config.yaml
num_hidden_layers: 12
hidden_size: 64
num_attention_heads: 4
num_key_value_heads: 4
head_dim: 32
intermediate_size: 256
vocab_size: 1161
hidden_act: "gelu"
norm: "layernorm"
norm_place: "pre"
norm_eps: 1e-06
positions: "rope"
rope_theta: 10000.0
rope_fraction: 0.25
qk_norm: false
attn_scale: 0.177
bias: "all"
tie_word_embeddings: false
parallel_block: true
extras: ["capped logits"]
init: "orth"
init_std_qkv: 0.0809
init_std_o: 0.0117
init_std_up: 0.0809
init_std_down: 0.00825
optimizer: "muon_variant"
learning_rate: 0.00281
lr_mult_o: 1.17
lr_head: 0.00543
max_grad_norm: 1.0
warmup_steps: 200
schedule: "cos"
final_lr_fraction: 0.0
batch_tokens: 16384
max_seq_len: 512
doc_mask: true
train_tokens: 112300000
max_steps: 6855
dataset: "wikipedia_en"
Each number is 128 + 32 x the weight over its row's rms, rounded and kept within 0 to 255. Layers, rows and columns count from 0. Numbers have three digits each. The size before them is the row's rms in percent of the matrix's.

# layer 2 attention query, 128x64, rms 0.121, rows 0-63, columns 0-63
100:060151135131158135171115148166116129143160106100145141138132130138173112129091131071125147100180045069112133175120152127164161156158134180077126071144146103109083103134070088128182119072119118
033:165129177144097132038099170083147134108122113191137117118106113134127043127155153166126112159093170115127133123150193091125139027154096088164129113146108130127155140141161112145098145123156106
137:080151116123160122184124112165102100160161116079132144142142148126158171137091106083137164106185039105118140169103106151157123218118148165064128111128147130106064110115082096117170116126117139
117:144133097180115122154110109126097129141105120108096103116149185100194160121118080144057116151133144145126100124180103133142158141114110185121044082055189151113077143182151103121135110154152146
085:063151137099180110182146148164130124158148119091147130137130133177153111147092121044153128104177058081118147171125169147134159169161119161100141098144143106112104110109074112101185115060113123
137:064144135126149134154115146153106098155149120081135127128117139134172129142091119077129144088175036073121121166132137148158136184149154179086147105167137092097069107132085061119173123071122123
100:172105116119129139097111123099163169109092143163131078116112116122090102097188098138130086136072209136155134072133151119102152057117081110197140112129101129154191142157150165141081155129168103
112:120105116141106109165133126139138155175096135109121143092141087152146130123119164088089132137134047149155187131141185106123127179173051097118122067146087171110137129097065083125077141095127185
115:108087133063161109137152168101134114125124130115096153145077144119126136109116180133123164138142154115099113133140125112108157136145202164111105083159050186170181126136163068073214107135118122
131:054107151130158083124103186092142112153184098110110111077151154076171152144141109033121171137134092084110075135110109121179118148184143095112095150125159165128126133123127101171143127118175122
102:107183079122141116145167140111146142129105172135157216078141154176106131133092127110134121131117071098160193114075115118141137081097121095055115102122175153126153119116156108172117057099103106
102:154152084147152137125135078058125130154143090108129143197085123097121124101138108144117156140158105089131131222081066117104113158176101174195205130163141133167156139139129107130140127144107115
102:144150063095180089110102094153056141079185159146141138125113180133171172124136118125098132181149108114165148149108131201185089173115150150089113142137069112094097119118132131172093126116153143
097:143140143177135078095114127116176140155081097157085144115140134157127163151177156085093125164089149138058162054123143174099127079092097111169165079092166149141151127097176117166107134127107084
120:093170125165158121181125108157100180175155131108135229102111101101105114140111143096127147091134066147105124162108141157182119129129122177105095108149131112106085107155082111153186071085096097
101:108149073176109179141141113090090109133165121194164149106131103098146139129145102171139105109149174165112132073139135156130083088118144103139133123103171104193132147141151146063039186117091134
110:198067123124144145127131140048148117108124147148141131202188100106129065176156149180108143129116076147144146131148171146113106159084177116166096171146128151084115104162128118177086150111138139
100:204147133109121104090102126162134132134136140093102100139165110120123113154128197101175118170170129112142171105095155145111140152129117109101109133167196125156108117086131034089027143143139116
114:094209142172175120130152113105175072145122106123069109156122122148125128115120120135179144106188137133117064133121121181127111197154105155123103139066142066071108088122172133130155137169101144
105:084134156161074108121124190088146143107132123101144126152119126092142177076157121115172154144147114076073154106161088145119131171153174146148144204118118114093100140103177111049132095129061141
107:107121156108154115140198112145128111188117121125161100170106159141153090114115111118118153171153114113137150103081143132099122207107130098035120137131129053107053170093069105114160134121127157
105:086134146108164109223107130113092111094110176111124082143200090154082168122121120070118164088108105126115125110163105145098196115090147108168143112098119149174107176097122097085156105095124141
104:115093114144119165187114114097121095133093113166109139102167126116131137126093120141137148118130202070191113185092087125113139127121152131140180081072127153051093189137112134109181114171076119
101:171149121094123178154096122087153141114151115143121137106107166132155139128207135158181161143040182102114128093144171145066101137135081133128123154163058088159131139135124121155084121149133197
094:109134164169142077111153150134123162120115073079208062103113112085121153132157086148097121123060171117141133121099155139149202085160170120111133100154117121110174115138163098159113140198107132
100:141119153100124118112175151102096125160172143154055102101141097139160169103107105145098153160091149153165086086155131139084068111153157152143155207172166139119155103141094112188062112120106171
101:124157130123095113126127142134099114074153139135170140139111082138110115145131100128111125140139137117148093139163164093072153152155098116146130134075145169113139125038060185173142143150006101
098:168130171088115085145124147113167081158147167112124135149124032130152077128138119127133096183106109173173138185111107150130107100174103097095141140120106107139142086147088107080180155184163175
104:088157143103206085164140114162134064176144137079171211134119108130086130118134079150159190155143114119139123177162122076144095102162081133138101116128121117141137102150071096116087163112110139
095:131134086082109100147144175131153086149118097046127147113102113080088143114113140084108171117149101215100114129150136163157131164077175105119121131129179127113114173180113202149106158100166127
098:120118182137160124140096108094100177117116115080153117058129164149139096102131123112131089125182118121164177127157070136141088143120180058193147122098124156140075078071157133153146148068140126
112:135230096136108162070088091129107115187145124154148129148144131098173184163130170130128121166097139152129138111130106121185158129148146063167103088111090126093167145114087126085187113126090112
102:096108081157148099106129116144098092104135135095118123171101114103177193131093108196178135090100191167156132118106160143151191154137113140132123180135168133098107160103117114051128173077092144
112:173130186064140132126086119123192193127105123159088129101142147162080096062157163066081114150134088101103127138130111138091075081131128109140106121120094138154164122118150162201120100134164109
147:106130091186080097123117150140089070121148098052140139131136139112149152186101129190138155172127138173200078140105172114139148153103141111098093141123152160117082147163116067066132120169122116
101:097137183111138072094097117150112099120124089106081184101135151099197137099106150125154160136087121146099108143115067129177212193134123083127115155092127158125103140148105164103084155073116106
084:136096107146150144140115178121157128092143111097055093125117142152150158125120133124168113035147177073078131132114162129113209088159138112106185183121119150093126153099132123105145099112104200
060:141137066190105101148147094147079081155111105189162138136117139133147111105143090155101125174139115083131132115092114083139191133095164160125102078175113072127095159145074128106167109190081122
048:110108107102159140182112091087114147177107124112145133171112143141128154090179078140165104064086167114101168116111107138186164137094089202154165128160111143143119146138099154199096175087142159
113:083199165158156077179149101163132090108163087159138150108076127139087167127106192123120136115144107158114180117096116105147105141123079110055108100130143104117135087071166111096137187138158150
112:149126121115160154080156130117170122089068104147177098139127160148125174111164186159057108135150101103156156137163124125148106073153169185159180140101102146122127116073077082081121106113095174
099:128114138099154198104132082123146082107132131104036116158151150139076099108158212128133105081102125101130137123154177170097183142146129082143127114144127147125101177147143103148110051108110167
107:141106120140111061100158108117140131141093087153110143129118146132164129127226153088166136181089094051103129134158125035110090121135114123140189155170157097126149118113138150077116102139137090
098:090133165121125136122097132147126196091153149158138132124152163089132102100155144066107166108161106089079091181138168203121143119123116138080099124109089134079154094179140154068152118176080086
103:116180130101164129142134050129132156151090118147133113088107106147131169163173046074123113091161107085098126105150098131106174155101179151088098133173053137110146117091084114148104131095086116
101:102088118147126140170147202172099145152083071194119128081127110123103080118164177095114122092139109152140154162118070155114126151095117157151068095126124107128122107099097158209100169127166149
105:116176079171161140128118088098155155213138105153094068125123124057115150129106150149180080125112123074130159161118115116125115082104080120180086075175136167126130117121123123155110147190150132
122:166180144172070139059116150175093122175174105127141118135091110200111116146115130154088125113153133146113122163139124138111149094132112107169054137123173190164116169127141141107092186113175086
109:106135114024155107197137103131127113071091104174177120081148104145115130142133106147149077185138109157084173146158130182140142069128113111116068150121150114160118134138170143159108098124170146
097:169082186179146072181102101129118178154107104098117091113161119104095097098125099102104131125122138145166169111162111099058144097097104129140145158108057125159128167178167123163080101137176154
112:080109126134102097126177121094170132075111087084136120159078174154086120095203093108164094121149125114109168137177125119163083170131164096112130142087147153103121171210090136150147095102107109
101:118153096150089108116147135227117092115117151125126105186133115123153149156075160134082099181132171135151052115141120163154125120065154079149144138092193134112138103071143122159144130124070120
105:134136105098150086075139115160132166102129198122129121137148130134063062157137107084119158076174123187123193156173117106125099174165168086116098111143135119131136143161145098095105099138187183
109:179145195181119091167076135120089169136064160144097120130120148139073155126143107106140114128096117100123129184216124070145144139110099150115126071191102115140118163148134109077095114143105146
109:121113120212102155133087119101158182144152061117116168150140110127152127129124108144116153060130117159076171148152151163172141153145068134105101119127077172076146133103092149156170133069075145
107:202155167139117131131134085162135108108050097163135110147107119149125080153147151123094123131108107171164106161114123123106132136164122103179203140119099043156065104087120150134202118121112147
109:148124125195135121114128144082048162132062152091113109176171099179165147107177127133115059099179127132061112125147102121167170127107088144140108099113181141169126116151165153136128098140151100
102:141133119125167162091133148130099120092172100137114109130159173060138133104152133124048162187194075127114112119120129102068138088072081127152153125191161122130181079154127119125155153149086144
094:152153126112130136086102199119111122066150104066111170187169158103166141088116100099169113080149101056153115143134155158124132103162178095130127115088174123128165103122160092128068111172102143
105:118117132108103125150191121118117165121135107078116182096117092079092202106108136089096077079068126103131127103144145119134152141196152103178119128154151149117168159120109072204128127151183115
102:114097077131135085145148119140135136110116114154144111141127155085168171148158156127153133052150134112149164135155091179110135095064099115129143166085216132162078198165118093070144103099131108
092:112136186109141156106094078118130101155169109116168133102127121117121114095059131161144118176074078086151117066116104203144143128096111120151121154199161116163163070164121177150142087140138157
093:151144120105099078103095068093079124065127118159104161102056156138158195123137146069139160136149158157167171110190156160087127112125126130111183130167118118155156108141103116132188104165099118
109:174144159141169100128129191094136093105166186146097081130138126066151165132128144119177112147111087105066090101160134115103131146163171140193164055131102110197095129127102105084123138145120124
# layer 2 attention key, 128x64, rms 0.123, rows 0-63, columns 0-63
053:168138148130102156147137126108134129098086117132140064157099122125086111171108200136156138164090211122093121142096192124181105128167109097185109172162134136116148123118206147138138101196123121
065:133132103156115111091149100110099178172166104086152112114184149170127145127136162133159110131146123186150084122086117091128174179132098166137087157175147160148004130116123117112161103159103139
093:127158106148085074071158096133108158140145095101126126087185160147119180160135170107168132116140114137178108113075107088119139172095066114097152145137139157128030158120139110111150070149145085
105:158161065107113101151099106120105144151144164188144167126145105112109142153120131086124102122167129164129122053115072102127072172134144146143188083147077160158138094098136091107118109070048123
117:093137086151101125130159105124088105169142126118150144107117110172144160152098138116163119070151094107155117144134146080101222171121067194084080173161133156170069152111128119130143084113087108
141:117092157176169081119175177117129154116158112065109145085162127146164150105115189122132139078115121168166088151102109088140167155170096159132145156154082210163089126127106116080146113114129081
178:122125138123142164166085143112162091109112172159130153159078114085121117095123046126098127128123140102086167141182150186159110061128173112145145101094126076103218104136110126169095170106135137
106:159092138080118170118067185092151089125096148124139066135155135080133098162126130166124178121160153164167142169152092142137119105140205144118085125123120098087194117161172146149092186108134104
102:118105121091070153131164102171094127153092099095155116123104124128140147111174114114074141087120101098121161156120109122042114116111139087108095193146133195110106165113110092224124170154129158
119:117127134143139187166084096057152137099127123151121127179092119077107101075148153080138164139155109154079165101179150197115103110109163116097133134100134153088173132073134138117098177190151156
098:135114114117154172081111064162124117142092115181108119160184139186112081143106071116077143090180125116109096172157144138132140095144146169154111127110113076109118049108161174162165107122169163
093:129152129081119118205163173101103091080112151105097137124126138146143095149174123114153075136074134095095126180159189129131176113098114125169125115162100153129191118156135154133076140173045121
101:146141149116156119092130105117161177095131149143133059147087083118162142188133067112093119106091148078161126109121234211120112125115103141121113105106095148090148097119103123131142142059139128
109:158127123159135119134132091134091138149156035099148118072190075136132104131132190113047169075171097109174144171118093138119099151146090203119134148141113139116129143111163136093119109155138100
131:134115133089165191151116084105108099141104146171135122147081106109114069145131068148087135131107175087103163185155105141170123028156160119146130072119149075141161128143161129128115162121159171
102:086140098108140066137180119103142164113103135124112172101171141116152116162156203081137149090130122099140151111076149065143168125133095209126155117141123133161036111116150152110162160104121091
103:176128075121138173102176141091087130135189143102105129175124060111149121108092166191128106117113109178161073148100084149068188153121122104142115120160122072106073104136099084135133139131114111
105:143158156166143149146086169149175103098171145122107100153139134102168088131126148119094134176165139110103172122058083130087122160108112087180092143085089053125205074121140165143123112108129101
103:131124129088160122155151152145124146085134123127126154176121147123140155061088191168135110161121144086062155150178093136187075124198133146124114127099115119116139160169080189170152104139060140
102:106078063084142108145150112121152170113102126156074157143112092160173147083143115152119222143124102110084151080153156150089098080149123110157136143192091126110133188171151111114100120175134125
108:153047145112110116161122169121174099162106128134119131114117123082111128096108090188086074160120154133137158122152120191127089088082151105138127122137166061086176078157091135127180183147159115
103:161175140129117137123103159151116157095079092168180132159074204158116134066155092154087167111118120130102111126145124105090120154129122182171126133167128056112161169062131094116101184137148138
095:111119106136048101141201155193129104090088095135130151189132104141089096128186068148130141188113109111112118079158146109126142157173164138099154121100152153093151067099142110116140127104077139
099:156144125159121135101130101147128145128135123108121125119154150125135130140088117166185105101154128133227205120130080084110144116128066119114121153134064209113062134123121173113164144147135052
092:049099154152096134169174128061044147178152162116136129130143110133125140102146092042133169100126179138165135117135136113100114165138119149107087140115146138133132155094128148127186094153100064
096:115097174174140090112167113081180107142096162092190094137143127118163142133119204097138109112189105131125123102176108110087166113109097147147136102168100134188141124098095123042089107133137089
104:132164148071153115134120129126167105126067130118078169170100085155150118149140122111118161174111182190116078158173092116170155193143077148067143134103183087132121161106109144092138122165130088
096:138135117091094104113048194135104113102154144106125095089132173155137127084138144149158086141104159151116170131162106202067164053136175142101104128141185148148144101107144161147150090086137103
102:089128131123155109147092101139145093112107135134158130139094123180174110104113112150166101070166145153107146156140102105116099095125072186127058129101236162084149113112156148142111191133110079
095:072081108101186197108090126067060121116180096115125164149103132132114175179117133153120138145157107141119125089137107131068139158097161127073147177126137122155163137111139139090089189103094156
093:144120127102163127126098156119114152092104137138139133113183169125165080119219121172161136088086055169133111102099167157186090152167153103107086126117085079116129109073131093093111163109102155
103:158125114052098121131140134079071125157123160066088136166152165129102120132121099148142200110111174102075190111094185127114103134146117148154179091092139122061140133123188142129096156146115130
081:094158139126088171143124154118109157162133043104186083157135135160115148156127153153157095140116143113140110152145104136150066163147097081161136121070128056118101117105114142154139060088204154
098:108184159104118126143115124125115113094113151104139134163100175123095164100137101101106147121183136104079122131084131220197093093114215126168109099147127121111203119141176123156100124127126081
122:127104126137154072105164131144115119153165109077147167101170155144121142128117152132126144116146134163163082151052098070107106178114063165102128107187077214179099118103130134117159077131140116
093:113119126184126130168134144126089137143101117114118051156140143188105232141149134120171128155097079099114104144151132092175090136158190129125103173093141143092122102147058127131085132134112180
107:145044175107149144104158113105105109151175125129110125170143138119128171155148130212119152068109148124198114104133094092069146179155121123084118159114192112137123135112114115074138097071123145
102:113095128147122097097150128098148109179169091128172176132157118138136150143088150163140138117096157126177112156119120039081104160157088105123088131128103167196096132072110103113146063110152200
115:111166127105091158150094126121124099074110157174105057120132130093139115077135122115118120134141124115096168115171149195162155082094181112133161137095183046082147068165153137132121172108120098
115:103168143132100173149131119125158163107146129212115118047098084150110132110116109130182143050146118110055152164139177170129141109132162120081098116077171159116186140118118115134116148122088108
108:084173099098119153138089097117078135119142129132097188120178118085165181098126137183131079152134147109176117138051095120087121158083076122141161198112198158152122134135143124088127147145128134
102:115139139054148051140095105178085174111135149106162130156160136169116149138125129123149155086112147153124124125053129118120130112155164106149193089147149162051068129140060138149154154140129156
096:114084162134091189103117116107139116066072177176113147129142102087117124164188121146125146143176110086173153158076114089124151153132143121104161135153072125076152066094116157123074175139115101
097:129095136179138126096163160163154111205128128081132178136134151205175122169154129146081143064121135073063141117099145074166100108145109147131130157089116177176104140124126106156098155110157115
101:117141141141112109195163082112057053105163144133108120189133159124112135165161119121064160127135146149056140100103133074116109167145095135123127185103115109148144079109166087094083119082124119
101:111123101207137115155124088142158170177113102110125121120190125111123134160144106150193112111182140208103158076113141160144139130154120117064086118121148097164100053081110166090136124100135124
111:149068115152144130091169111189122094138158194186173194107161117088093123117128136103106122110197168193113109101107120107083157140120144094097126110112118128074192104142101137108084107153139135
112:193110134146125133166078074203108145166114105120123167103093144152145121113147207094138102111113077162107105072123117183086178127169149093126113139136098135141138146147113095145119159153093053
105:109081124172149123209158128116142113127158135133142147088174149121093150151146126149115155108066145093162149148147164099102138114123139166115208068152159142184116181065081166088122099134085117
097:176155180148105114090156164127112116109080135069051116126108128101076145101176128080131120160124105145096147125097142130111056121109164112132180101124135102120184142160137178106170140147185064
096:136127147172074102151085134159171171135163118144161114168186113058139183158148114136134094102113148079104062155126063079152140120117120155181131145153123116112092155045145161109109127107122144
099:171060108102215081152161138097159138111175078080078172136126091128161109112155142116122089119133087134176103129110104138097179143172154138120109178182160109081136111086122107091151118119121151
106:161159144134073115130166149116110130121072140176133109091108176164164143131144105089130145125105153179080050154106113114064134069165117161117188114106124048100129163080144119163145119133109102
102:142135164111135205099114118168161116090128126141085098107141128108139074150182160159108134089091143124040131058059109099170125126119143130146164151114128113097176100171167137102091104133094084
104:122123170124115154137133171157166161192201123132109130178137173141145172137149135081166086136163163132106133102112116129145109101022153088160095132067102086133111131148113125087136089082096122
101:134063082065115095122097145053108202133129123110078090109138124112176121153135139158158155186127123104141195106071127193138145111158138095147126112118112139128114197146140142104143143110128183
107:152083127152105163103111113193179142142150140096090101094111147092122096082183109077104174170113142157141124115142104129159106087138183121160201169117126065098084115170172105107091133104107098
111:133149146199169143140115165120113133174148172086142194106100126139158074114147112103123164113190116126160158124078112088071086099142070163132139108093102155099183102121084188139092136093130127
099:136085100148184143109132176189127158145136130146190106106123139098140146114151164152079140113107102123114044142132114089135104159104096119114152114186130116149086159127074133175143151048179186
109:166176155100159152036093120157088106105161105141141163101164119089112113149160147135129150195161121180086105170153162126162118084144082113083108121179159158120128107105110129068136166086119104
103:161103143172113165165057095137097097093143182099103088078165162142143126144128061077091073140138097107097160099161144156131169122092149133136153161126173110101110159145132146101130194131190138
098:107082165066137123118122145143122129131137194097123145164129117102124164073123127084166190070086087115134180111168147118081113084146086159105092112113134171117145107139084190140088058110135144
104:147129144124132185120124139128101078068128093111094098171111152112121079092133066119168153111118131086123157114046217120128167113120092158126158115128124196140124191059151126131110125118132150
100:101124121147139122072056113115123117142123066189166146075125065129097114182112189120119108118122126140142144132154115070122104144077104161140113155102103115091120172191159108176097121139143201
# layer 2 attention value, 128x64, rms 0.0943, rows 0-42, columns 0-63
136:115118169186112191146153138143127088150168125179093137092151113107077164137147105094154120153121141093109171140158121125069037144199159141097131116154153112163095164070101128099092134119130088
115:137051144094128169078153154164075126122118064114127084116169147126210151114166098108129103110076127153155171207145178097114111085074115099113118156126128136097144155152113111175135122138137140
130:155068139137142119133065108092073097070218155112125119122105163099120132074124139120093142073129146175158151102148102093161107117191090132138177109162125162167137154111137150118194097125118145
124:162174159075188176183167123113143107148106190131111134100120099123189140106167095161151115115110102140208092079110136121146118134205134120106077142138104145091125113094126123116118126166105063
122:100136106181088122159137138094155125113073101097083144126121177118156138155140076114090192200170128104114161084126173132185119093201146150108143171147106119100108129106113085158126091106183150
131:126157068107129111133105109135110043130122148119136132150103202180149067130115171088117146128083124182114108166160123096205091145126149114074090100137168118129198135117106135115118152088140166
121:161123082118117077182136146173155115129142096142145147124133174149084135170078092122122109135115123148160141118115103168160057098171068137100165150151124145143097078209065175117099174121110112
139:121167168123156144130054123123121138136146074146124109126153142112137142137102126158200094084186109049132087187176149140176122155127128105116129160114101136123139073069167082097112196126117111
131:105139105172153099141148167135150135146165131095112074138101127102125110166141138128217160126105120065072168172133118121143130027188109118090137155072154128125105111134117123172168103129155085
152:127144109132176058117151113169083092080142110158120121208171105149080097106163083152138104107112132093149136103120063116171130111142159089106058156127104110127118205164160117108145155159138113
127:069054129145112166164188134112090095157141101172171116138073181191130136109135102105118073086149100094148138127095140116153195126124125129160157144117154127071160146166185104134100093115126151
116:099155152093201131113104097154118155123138097118121107092074098144122116167143135107139181177129203147119090112133181119182177115101192124097126130126134151051081105128077142119083153124111172
128:097108086106103163163161139155148075131125119136122113097157152173133063092120172155184124091132124111069097094157103096175110133100147068170110121155101197134092107075121154099087117167159089
130:222084116141149126089122158139138103177110120134146108208116157110111189120107145102161158125103099185087156121121153083105133107116189145095143097093120134142081103078140108118116108121047125
131:124128110131116153108075145172091141121081102152134144123136171143182145072135090139148108100141173162175150108045097185097174149114162098102138156113115071144096082126114164124141145100206092
127:117152076112103171174142095134124144119161115211147111081138091095118152051102156099171138146132135142112146146172198168143133138115141107077142115180086161166090180138175108130138116096100095
134:122090174218174102104063169168110099163060139131193127110134081121150110093090142168157160141120095120140082121119179156138097144141125118080126125084127093130154148174126176105142103122115149
118:126144105134141117134138126157127106141140163107123117173172161092087164168165130123084066123150126104096104116118187161070121121133150094063172096147107195117144159093116131145160168113171227
133:100093110156159144166146102137094084129146088118099162160086097126180119159112134160113144206077100141119139113190048097063141101077149159112166124127106199118149093124107125133140173131119127
123:130090142084173131129104156172103145124097162138182186154087181123124164134097122078146193121133124098135091169177105171135076137051090114128149114109162157073124147097143068122150151156111115
117:106147099105123137160145100203143160090183117081171099127053138060147100151070160145106101129141088184169171124123170091176067104113144172146124117106154149129148115146110119108118149106143092
134:109112144108166125150155095154098106130120105163067175121157140119040101148144133110120134152081139108105085137154196136123150139136143160168096144073052144166119033161146100099122109144154128
123:090099169184075131104098175153196143087134108151170156120164120072103113112168165131135074128074108116161103096136146090111099130091130199131128064132159175090125089145126119126149165157128096
124:122103111140108192138073113141074141159060113054134168114150105096123141102226102135116156115144086089177115147119102133162166101119127104106115117112149178110137153087104152187131133078096130
118:075124167109134165135149133117096199147110155158139112152126165194129192084137142147108132145118085145100102090126116089133110095111133101122141154093153148212132119119112112023087169127145090
121:133100164077109120129148094161080127157122141137163200080133105128146155127103094141088116093154106132034093091124101098100152143184108125124163162043126089154095163127148190147133115150122143
116:146130121117129122130124086062144084175115124133122088112141135191103135141157162164137133102132171086134170108175121186108047083098143155152078151125160177127078095096169146078175132102161159
148:093097140153155159056138207136126076120139139142138122153115134114103184177156084134117097147129132143184120151205114120138145090109125169097059117116077116161120166141162182121125089082137091
129:127129097129136110136144056106110174195115122171129097128171172172098103110127113198089164144149133150126142114186133095094165129145137116133097064168170086103153087076119142139099094099188156
118:122171179131100109096206115147148112122134123121138078094172108159123113134108077179170166092117130151118176124040097088164149065127132163111169091109080136141125094078134155142127167115135162
131:140108162069104096153098123161082107179211127108085129143180087099126150106161132148171066171177123167106112143127128155153108083084134147168087070092085135143138112120156120140136115085102164
115:121126150152204125154088100112102088141138127133154109121154073168170173129087165112074145140126122129118056159070140191162090100151090143155098087115125120097099138102173156163112138185095087
086:129140094121139167174155119159119144129149069182164193130120099172183164118153173084071139149095166120163145138124149095120113142067163117149090099089144139153151158145124165064198156143100125
101:116099150086162106097157056104091102072105190123148101117077139124087141181160101152120072160148127140107163110118076113107161143072166157154100088103157176117110128204133087154121135130140120
079:166160121107105194125113128093174122100140153144158051161112068148129118134143174122185111127149110101115111147126143080070177171184150130101092115121155091172111134172101141067113152141091178
078:087126159139072121145121116068092092143156164124162186152117141167180029118136101135120139109154137159120098136089096097085187151143097133181178127143134166098182094111133107100097159147127151
087:117132085156091113124103133154165207110176104153174111174156163134182142151113167185147106109098089094161181111100110137092118152156100169184095080133132109131150072190139122153168136112128106
093:145166115126143108148132176135124136165097110141144123145071118159105168141145176118150112124076107081141158096104153162118129086098090197147136183099097185067125141051052092136130152170117138
082:135174092145147113082106165110085193116148130136163136130111160150105118135155119150117115156138109110164138102086111080198104134185168124066153181054094045127153158171147159109111127130115122
097:082132124171127079125094164102169132194115187136113162086175092085119125139152126100130144139057167113092139150140122064118115047124128117069114155147154104152123092150147107112144139123145203
095:184108106127182098092093143137156070165137113152133123107107159082111132135130109182176168117164143108111178156101099116080085121182151131129163112091171109119110108099167065102147145049079134
083:148127103135101076111121153185129107125127156104100106073064059174140124137090153143125202128082063162116140155121112173099095124148096143168124172146115086156129105057141162108154174122145128
088:134062185130136113117085148152177143108129120156133087152121177194182107133165114142128134126160086197154111049179183089144124118126102131130130155165108100157122155079087151148114091136087144
# layer 2 attention output (transposed), 128x64, rms 0.0788, rows 0-42, columns 0-63
146:136097149101128159111111120110095168141127117106120146167131206124071140094157176110103136102072102204149099112157089091111094202125121125166164110105120122165163172100058106164149103111165117
132:144136190145119137053124119208111110139103083175127102138191123090134151116105150152099110154190189179154118105118149155163098164094100131129087117110163100124091131075117075148076143114125123
142:144110134113123079144120132160094137135126170184132146100109166127116134113101146151157189163094122135119154161183144032112115134195135100099162116167095109098182080118162137110138080131050091
136:165077129096161109176096150135131104122102099113074133114153130115129105106029165103141152092049172122168123196087127149140146091113139139158142101166094132132150134163108127194103153163169118
133:172155168134155083169148123104138040147138130085161147091139166110101136079155123100107154154159070169134132155110136137153144066129122130090124174157094093178124076178117082165149099087147158
150:118172116136135095153188087102090091104113097105169101159176176082084107136129128068192151140189158114111120126163128106131145148133190156113131057140174108073147105164117154093091115126149122
140:149100097156082122172159126081068088127079147189083124154084095094068172157138098119128114152134158134135090164156130078139130134129148203157114134094162154164141156187118116113155077110123164
131:133169123130096135155049154100068187150166130118130132172187145130113117142035092184106103174110086095111140135135122105146189133060091182126119110147145169146107120115132133103109146136111127
145:147135118120123109192167148145174135148093141143174150169129150122119151127128126127101107145130130157067140187120124075200107079060080103132106119103107134157042152127045100165138113145132149
151:116118112103100076081112102154113090179166134142130143158109116115122102087131090196140078109126146143082135146170105104159150158146140121208118158104158125164093156225136094126092089174118088
137:131179113086142139131101134145151086120122153119075124163137142077147153165105133096096091200159150105088151157196129165099107200136131099060130140156141074123113090125092118188100150096099166
128:172122107147120067175135103140170130135094188100117105100165134147147132101140109145150169071138132072119179072118159126095127133038095206106122111143143118140080139103184097160126145165111135
136:152112110074113147206167086125058147113102143113145117127150127146078065139107188120148052130170142136068154081138118157102133114098112124094135136167132190150163177138142151158085110151136131
139:095134164145156160148171110165173094129130129100110158168083146115106140120141058093123164127125153128124111146103111116072057132072156123086205154155177182103106132058132098100127149158143091
133:126125138079172168122092079136164157074139127180119093122122097144147128167087105149141161139149121128124101101145031119143149144078174125152089181112157107162113089146173161169131063079155137
144:157109121074123186154080104119091110122188139138167176151169125133098088098133131127089155082113131105136145125135223109109143187094109124099176130169143093124112200102087163145114090100103113
153:128167119102240123149092165110102121151162151086093133104146060110135159146119160104125140109114121107085110140156089117175120140141138106166127099136195137112112141055174086069157092134155143
127:117154114134113089078115184111152127107097129068152141175114179146090107162174109102096123136154104197139096103092150069134123154154153145157095175129094082088130162101208116125079128156131171
136:061093055182128128118136108152138115103150110117114110139156118142134159093155136167150093137111170179122123114144164123105106039122133125084180124104195091122152109120158077220124136141132157
135:149157082184131152131067085090079125174106095128154118180145160049162164113129095131159129175088166124145142149141126162099105104119097156115169161141127147137069146094172144081065095130127147
134:096139162149122121201133136116128111078064125144109060147166135114070141110083133143138146115130115126150186160130163152120131130146149167110162132072170108085104131152155130153208123095039105
156:064067134121133079173100129155137101111129083135145090139150172173133158129108096126091100115127126116087100081193209120107138171126119148138110146128118175214133153110124075102125135119157184
131:098097138143103167121119147114146153104140151121074052130144123111114180099122179087066113107144103168149092150147128141148177135117141087104162088104127142135168195101205171102171106151070103
143:145123089135154108086085109139122141145148150099184124132138107126104175143057163112108197122168078165138140125084090121106152071164113105074127093127141125090082158125132140200098178184167135
130:131095111105165106139126158133105134142114140142061151183153207135105091151147101122182153132128112112132067053103093229121151159120062102152160160098151136106135100126146151148120118091107129
132:135162137083162117176129172147140172151115115149101156150073096184168124114122062113155130116120130140136076119145107137107145122227078102137095142099117115123155177053135113159089157066125140
125:068069073136129128116207138099109129132117123138147155146102130120086118149099182190157157087093125115146101134170105135126099137056100095103093127187100117147175151131147120128122177145127210
156:158052169137178157104098157134160095115175130151106131167135144059140112112135153188103158102167150140049076101188084084121107133150158144140153123096108105118135140122101084125125193147114119
142:114104127126147152081187118104140144121125109146137167120137135146072059144153099104118150145142111102128162078101097133125102166173143088115147069184087160177094076144168136169106178082170194
129:104119165130095092111171165143207126092100125180131171183084059183083101126110142120156120120113156153107181108125080121099229145122104147132118120078114108135139100084129109122133152149114137
135:103101156113119088115116189128147135124168095095214073135121114199075187112128147156127121189142110077126125120123142110109123160115124147156155146091123144061155173092120080139090168119080154
128:115093132080171141178124159075089132144152165066130181143137094114195188080102113128151128145054166094159133142110134150143147176137145164110094107085095158100140120125137101124084090188119130
085:108110142132111095136122222063170116060152159115085108154159075123070068148174144104122127131109078154111120187143125076099168116120123140127192182146135135094134153131148128115126149139099149
092:128129133115145197180106120146100128129152093099170181087132125171108112134071100106133104093148133147065137117102116112171133197134095209096135142170151078107187136102086134180131077133135126
083:097107120060109049129126139144148105144133128085204153122099151168139156148167141126093159162065183112090107172139130155113085168101124130124189141104146121156098113156161093202095136129155119
081:160151148132147084131148103156161175141085085180188137066095111122159141130191113176097055155123117090109103105133134068094097165130111130174136133148119138109108203124081153161174128138116123
082:157186120113076127105091079093177128185125178083159142113160121171128120086148148157121112111131113146136084085101115093101122141130116101102142163035122127131136170105121131122147142214192152
091:164113183118036154101097113149119151095162131182115157129099140113143076088123119157082197145092128201148135096146159138144146105169135088066109102157111133132145161125077090129092119122167120
078:110121164143075107078148140130103097126101122133110156169116151212115056066050141081134117165179118135152110138138159113088130086113124111162142128141150131180105136111115165181083143186148144
085:149158095064113091123072169122095189154159116165163113171115136131098080133139202168181120094092167091179157123080143118148131085101125113155125088144097105141097097126145150140191113094144120
093:084155144068076141135149142078147160083112152176170126143182129145137108154114118143156081120179161138132175105081175155118091141137148113147101094092165111081100183093074185133074142119127152
085:111129135125112125150087117120159089090170121180137092112189181137149202144109210157161176122145075140092112093153142114127156141116097114103096112171063146114102168100159075164081116111128125
098:160084118093114144145181139179143126141126159123101099118074102156133182179038116107128183117170120089113154121121162087122142105108149167109163124120099116190092166135145107059090117139183145